Part of a small language model's weights.
Size: 3 heads of 128 (1 for keys and values), MLP 512 SwiGLU.
Training: 613M tokens, 4701 steps.
Each number is 128 + 32 x the weight over its row's rms, rounded and kept within 0 to 255. Layers, rows and columns count from 0. Numbers have three digits each. The size before them is the row's rms in percent of the matrix's.

# layer 5 attention output (transposed), 384x384, rms 0.139, rows 2-14,130-142,258-270, columns 0-127
095:139106094062141120131129068127126188096137080110139067109095049160169113173136076087108066090174094139162098088165157105123107117140139064176127067132146120111099115157144193145133110104112093192127109141142116111164092118129108105129156174136130144122154144079166133136125164075141125159088193093147127129119202056154163111152136105174121085134153101127127089133129112134136116178118
102:147150148112156092177162156127133148147193164215173107146114086121110112105152136104104101116082177046201135124170096142107103157108140088086118115085076117180093130142145101051129141150059138085099105099146123156083156133139145151162187158224120118113089154135144115119103133058132164110116175131107118119134151131124138097088055138063123124092118129147162124096093115092192140144160
100:094097056114190136161101081102142108203143114145117083144140121116176136098157108140112145123116166179154101094104118141077103137132095153123123110107161139128184156123102138126168122121118227155122070220149164127134126155166130081108130072151149089092091141122146101135140139143102119128138113105111150135092148110097212174083086134144100075089114057109142102131121134142165139121068
100:120133155118239154183109118136141071133114128091116139166093133106110180108144033083168105157126097116172149121129147099183089126133151099172090065120136154082166158126153186155111128115078158122144072182107137135149132159150136096145101135145104166111134144155148129163064159108115182085101143136073208102179181084152160200114159103113096151140148124145177176117114164111110190179179
089:167140120179165149144067124101169169103120120138161135061110166136149116118138139109146034084194166150155135160147135177151122093106143113138138163057148090088140119121072091137115126072070104195193127129091151095134109139187152164127077122139110084115164109148099152136148118178089154162101128122104103097122146086131147101112152115104140188125117127112111107114129161077180127171100
103:122111165159202100131127170080130148186126151109097145133140134125080117052111083124149099099117158172134129091135160210126072130104162165163087066162125123184124098141095104130118112153123170103143179153155171170180112113133150168143127139112134069128141118130102117155172098151111146109127099161150139077121137144093137120074130159150171134162148124102197104110120219106148154152093
097:143149125104131099100152136146142145147133090143090123086095187118108077120149083153086048128198177123160089133110160181116101109073147134161125122078117138154090153182100139089130075178133117156147171099163114128136115178076092167217101120148087162142123165062178139105189159113073138097165154140139145120193172112158119105119161147143121147118140094092039117103163115183117144173100
092:211094093117102120104088140137096108080120132150063126120175110169155144076077153128064105192083153101180156159138098127107141189103159132106118156182144152136132130147116155133102096097151112134067170152163088173161107140141139126091096111161111094133132169135110090100122108085031169145111144127129187151098123115144135127098171098151181161158125083122151133147092105205100154148151
093:135109131135142049114104135073108086138088128103150142111175121108128109064169135156130131086116113134113128149141134140165126172063105085177159168143125110076139189206203181175139112074145094116131191157117125142084158137069050166166161153143149149107165127029152133147057147163121090100137112162161203184119095164115112138152124118166096080101081137117064144140112132111129105140146
091:163124125168112104160156157155137132170168063116159112141127157054100097082051126130167143151075145119154143139111094092189121156150128154107123129102153092131180147102108129124106187130119103123128088162101107189110145125070035081125127197089085098145124155103154110119140097133121150105118173109113171113180172162103112161093106137147138116086083163187111142164096165145160132161134
095:119132106152225110115171177055125139181132114128158093106169101097118155123143198125062115150146108163101106149124123112142132085095135162141147126139122145138157126050134126114144078162091134131166109117175129192087116165118131133091040132114115108088182153150159118112187157108116200078140136143184171086142091114183116143129123128145136128129109075162164153147130109174151127030113
093:105094091087137149166130077165197124130078155083130087096118126065142094152079156127120133102162109094093138145149160133182171108104139111155151056076072106148110080133127177113086183143120119102147145116188109113107190079133161122058141118144153119113165183212128165166115126162127204149114125089142136072163133125155164153125161072101147134118137132162135161159168109075143150173115
099:165110113078133134137182106118144068130100129157110072080119180126161156103086138098196095120103057083104152137094123100109057174084134110090112120163084141153139145193101123160118151099160072118067179159168129060118119185144100085148180098130142157083100099100112130102115148102146107140157114117102124186129131198164134196112124116109152138043042119195141136170103130063084125126106
111:101111076124129110147120139109088164127093066084140129127155100108146113114125130034081059061134083118172093094079124066107095109178122108125069089160150193054135130118141136160143118076144129157156071058096090145147159122092104118148170173091180139141064200152171089140169139075147141146122129077134125132148125052144158131115116123130121061146161123167166093141147126157125100137163
102:169108195113146131114127161106082121125180117172163139108151106100156131102132127119061174131142128098142095142143143146104107104171131119101112151113144099140151110131075109084085127098113077113070073118105102132079143168135170182174146089063159137055097116143153121145133116109124096086117170072151100094168113115149146116074077060062197131075061154162106093088171165114196194134115
104:136114184172127097158163096116155083209065122095053120151140159142129118100149103188084145131121201123131136103127133128154020149066159156151145160082195107144198132119135118118144096146113114173137132167158146158131103100167142151106132133122161137124143142139120128115108126150072074159186100076071109159109117099072165206110043099123113072159132130122160136137090196185157149145134
117:174149165085178160118107087123115138134117105149104118135114117089151151064107082109181135146165175140161135125095102167189228097146105079152098117169102097139139135088126148139071082155112129154140127107129091151067116139156100106162125178124144160106120156133118120138109143138134157072131184144075186104139144111151134146120132088154113187189123131111192192181084154116173212105129
103:130167177101106166174061156112149115167176114081133145135115110121122167132126164129168049113235129121185131099168096164082165103112110141118081190068173086084141157116096105179136097096197133146125162118110109105159136136106182111158088144118111094150119131119148140132106160186148112118131140144157132127119139107108115103076120097099134129147101136096102151120127095106152159189117
108:111121137148108142137091163090121159123132138075056126106171155085103113094118161147164144114109135138095016109131105160135133123140084121111098120110120156104131098098085120167097114119151146119113116171139110142125131150115142154150202177104129069117118128135158149105118115050099075136147129130189142137109129083107127072079111134110147190148120097146101105107105211082092153128106
114:106149142134087103096103092174123163161143169099106159088180157156145140131091121209108059198170178167159112136125154118090033117101135222167115107073075162122141145134136129099116154231098144144139115159208103115109132150116107125207084132165125122168088119130144169208153129116106112140122132170200148094186166150137157167112169133147136144143112108100076170131152129225130132121143
109:141086077097155109117151156111086124133123144136107111132084071106142137119076164102131109160067099110169136135162067099132246165148105173105089137181140089139102125093163125118116107181183150092092159108115102177099097137149109148117194054102151099165099143148096105124061073051103163143122148171162150144111085105159116115118158097171153159161067103145086133124108104130138136109166
113:117081145145108065117100155159099126131089147113172085146168166120116140072108166138108147093092122156080099122119174120090213098134133043160131142133116079148193159094152152207150122063163169098119141147135121097109087101134109179125175151164106111116167111060123132101117102148124065124143095142139095126092090150125083134170117118132119082139180120165072130125121148123126134110125
112:159081158091115059106153198149136107141172107166191123099124151069117132107111124130135199141110117156134143156141081087172152137122188147164156164152169142161131154123154168134109110117131173121162072128118152189089095110149122134140140119041072107101130122127174131090144132142129129108097090116106133159089203140102126198163138111089140056117139110131135069146104108120158114178093
112:129108158120154118138160142083141120157090153142144109114166134119158154110152126102120096150168166163095111103118114121149079130127144162142142111156123126128126103096099136166173089158125093129194123139139125137163136080096119148084066170113180179108118130153145083103151140154186233128153122141183202058102137147169132109133072112116149188134086113165138184133094113146167131111130
115:076103102128092141137089109110118163133104174092176109113114091155164164149066156163119153120066078100074165164146145149154029136117075139111141139085094136158118164164144113109091163135210110135173115136132124147161106150146165142143146091074170121077121181161130146143116154179101130086131139070130129118137126097072141171099200091081139155126147106140125154107121120096113156114124
107:103145176061109122166192128145159152145091151083116175154167118104124155120106125099205143155146102100093162075137135094107088176101133084102145107091121151167148116098099095115129152139108146118057139105127100093154101146146136069147160071068134119121136088135128076138144168127138101134139097163108134137096230145188132181160140112068145098135087090127115141181206079106066149140092
097:097150183177163138131113169115171049164116184165195146161175144094136131135105157153181184179120176148048127142130074142137082140061160173090147187093087097163170134114123075127170125137164121150118124142130137129118154139159143157144119078149166077150153115182161165077128113172086136082162090168108097110130097199087102091131158142097156171144103182105134149098094190089120121140117
096:131128122137053184091098119157175131116128130057124094133155135170115139128129121128162099070154166115044120133148128132193147135127108137157184182177163149061135172128096174145150108119175121177173121127047127170148121088079182070142121119078110116112145123159127156151073107141132131177146083172147156139078119054097108143180210180134114147186175098115119149160134137160092109146102
091:175161089121129134048088124174073157058126143078120126076081124125146131166042158090145125109120012095089142153153169128134169127102135146133145108146108099123084071091154102161080128115102131118136152089109108130123135143067152168119107157117103100184133116129112139146113168146165105099103123142155190152114145152178093080112178109125130181134092141129131121155136099112154168149152
091:104076115165074110123114135117105135116173086176127118125155132121111117178130182172100156066148117140077108128144096090089042161131086210121205106128150129109139146157135096133179142131191110149141086123154124107115133119082137179152103106119091106168133073184107116116163052140131120144142096124186054156128092132073141093162131150094156114127100122114051064057172072132098074155145
098:091119145108176150134180077149077124121107118141113122176150148149111102128194095128100208113046094111089112111125170082145153139163140165120162145148075153135053109129153110136136179123111130107098128082131131120156155147113108090197142165113174147061148139085182109118113149066146125131147184112123138140143077147160112176176105115174093090141157131152165099208135091125098087050150
095:136102095068137154120148117171126107096171146177188123136099123142147095212115135104126101135113094097151203202120137028128255093152073089145168139136117109104126143141142157100179165119144087140156085132142144122108136077115144143121113080200099135153145085145119162105133136172127169107105163107086154134122162144145117179147140148143114118061104142122112145110143075131109085139142
091:136132149139118150120144108105140105077151088093120112157111118106165164160123168089164155135100102111103152149133104093128153165161090117109162154188145133061137110108106104151156151106145144116127130104112157145187076111159150107051142162082162100086138098127140079071095057184102187098083131135088067172066112134088118155121106170142064114101161197155135121135116094087150168113146
094:089159184097152125113118084108144088172177137065147145104150198108066134122169101117135158074110153132090117067144188092130147099162155061130184146068108168144147142127126158158119136139133115135190069154100182065143151082103116147169077149170131191079126066146174176171170184163173136119163114136136145071146174138116103134165131148114116077103160128127158132116112171125118117142064
097:115150130184102171147171124105170182091173157159129129085095134206207126179119078106167125162153124131183148122152138148170082127174154141109098134089136152140053115120121114047130190192092114154123124096119176094170138109150157117099105128094143141146060087231096153128128151080132147191141173132112147118163136074110147108116168140115153150116146151136173095124119114178170158087167
095:101131109160098174158179076161149116089103184132126135147136134197144144152138187118067105142160125071080139063094193201128046089134074163090116130107115165108098079135109105132142111060137118131110143137136141092138130132143135151141156112163181144118135133119087132128130087149174125163183167186136114151160078078144136076083125153146122176138136123134112169108149116137134152107157
096:097130124124072155093116115126138127093121136121141151164136169156103095105082110144151172112129103122149154133123115137156171122133144091083070177099171117146125167140155131101117200119152115106072151083131161126202111042173151066170149137147114113114055173058136124130103087102125025124072125129085114170115178144094148088124177154183150115063137192110135117136162139104130124180171
095:173135132160158110130148140123125135130152107172141100130140153152168121086149096129130078192117160164159094109123113122112208090114164139155147131217206130136144139151122087162140071085109130172132110084116162100116075165098086115080087129148098137091069057115125114092125121082167094145160105186122127181127163102148129107154095162176102095109154100073147117151080125213118122124138
092:073114149212152122075133090119135096142167143131175142112157112168161084184196100156092142131148156173162078179161100137111102098135107173169140127133131131111143122157126160155168121131097149106180104162146184114110133066112096181093138156151119121133134135149124145093112084154063173143086176104120118092159109112069177063152143170162113116165187154145133115107139170186181067103118
# layer 5 attention value, 128x384, rms 0.189, rows 3-14, columns 0-127
101:128109201124139074082125102085229077133141170119080105153107144216130117079117124142160177135118095104099135135155147142111048153123118145109120110120138125179110109130180175167139112184152159114118082157105189126111107148117128084134112147173071131199130129111096072157162185158153168127127115048120084145138151126113143144131128118132154094146085136056175133137108136087102118077183
100:105133122174154132096138145064101125083129102110063121107120148165103134198112154093120113130209164146135103150155126113033174106142136097139154139101119139113126144173161149168056129068114176182115176148174139078125154094166131121178147120164153105111088111147134107201086134060166148157130118067119152088176134161044115055153221149097190151126098115166124118129095173131124119180082
105:218121110129142102187120152072094117131135135135106121140141129182119137084118186173158105132120098174180105117130134138079110148138169193150111167144169094119105100168141079155088146131217120107105115054072158125136100098113095075093160099175097082164128123139099166157060144151132087114108083163163139087144094140182089144100077086147146144109117152175121111155159166182117019129118
095:164189109117128068193158168185121120114127179145121151139138119109085091136056165119135094144149093066090164066065118112167148127145147158074154116159125104115155136132134112092128130214103056129168111131109124137150124109137156102089109100169168114107176123118181105112036117139125146167090115095177129085139132123103129064152115178133098168116179122117086146134105099099079141142069
103:103173097102123131170146146168131119142120097120109147090122189120137113146131182157108118162225122162212136129107114115152140154130166133092147120161128100110168134132181149049121144131089155135060168123104098117150155134117117138177111173120144219134098118125030157139124123232132143101108090161072118051159111162118123205140154132114115145100122128127127125118135114142175162043171
102:078146131085120090164113106131139119165072162135135105180126112143049127185124113157136149126086159173060141046152149121177121134133137112089184161126147116149150161134153081090107130065138096150130117087174129076179066143091125107109156150087136133113057095124159122085124105186215066141142109064100162169150098096097153136107145082123163126088131125125142112145131101144083088114131
097:159103124125110106149118148134095122105107164123174128138110159054135173132152133143069199080146153122162133141155209162209140118103112143104080086107146177090133130094102127086091150034106087169153077082143126135096196149166075152137129122129077144139177140166125164107160068196175096092119161101184133170125097193131166172141125136139179098068112191112163100180157099051177211122092
102:091220094108062134137127143135153157160135177122113090135121129164131116126120104113071164101123165138139102133182125127154147156136099123144132185132153134184160098137097108097116127109112088153130162119113102141129196123107146106056115163124207162101125113125078146096133148164095154150128076120079103142149167151220199128154138168099074175119130086129156125120148123175085135110151
101:072173172089163116079107115105093113166081196125134149155108156168155137129156072117170197091111052144138178131134113154122103147129112136167133128150126155171119157180121178075092134156123115177154145080158143148154137145083152081079126106161124068100141110143107125116120159133131123108105151121178127080126078175183105130134167137116120186164078154143127166123162138136143136126164
104:140122091154129120212073128142130173100151148137102140082114111167084098123092139129113137120145115143098063145150150107145158109126117113117166119157110074160118166164121079084122153132076127104067080127106104147139115150160120096114131142175185056118133156164127143159113029050173153104176126063141094154145139113062079114148137176101126136143100152102116132104141063155182104128149
100:115143157100106099128151154199125115129107095100137162158105120085097105064108110129124143154171097073164140088142085080103160117150107147096144129119092134105107091132132154103187136126097144044122202124079154124134138133159162133165173142108181121150109142140166107134088026110129195128123137151176130147144198142181125064147111106099134132133069093134229161136158096083152119147096
101:147128151073177121116114176164154140144070173123073104133111192169094140077067130105119179173103111128111121180132150127101075114187107094104128136122140175091152135111135106143098133133175108194112121150120088094130145097077199151140117107174062125110101110134147102112106138164133128049122132150081114087132092155147096173122099094108123177137188169076096106076151039125109134116181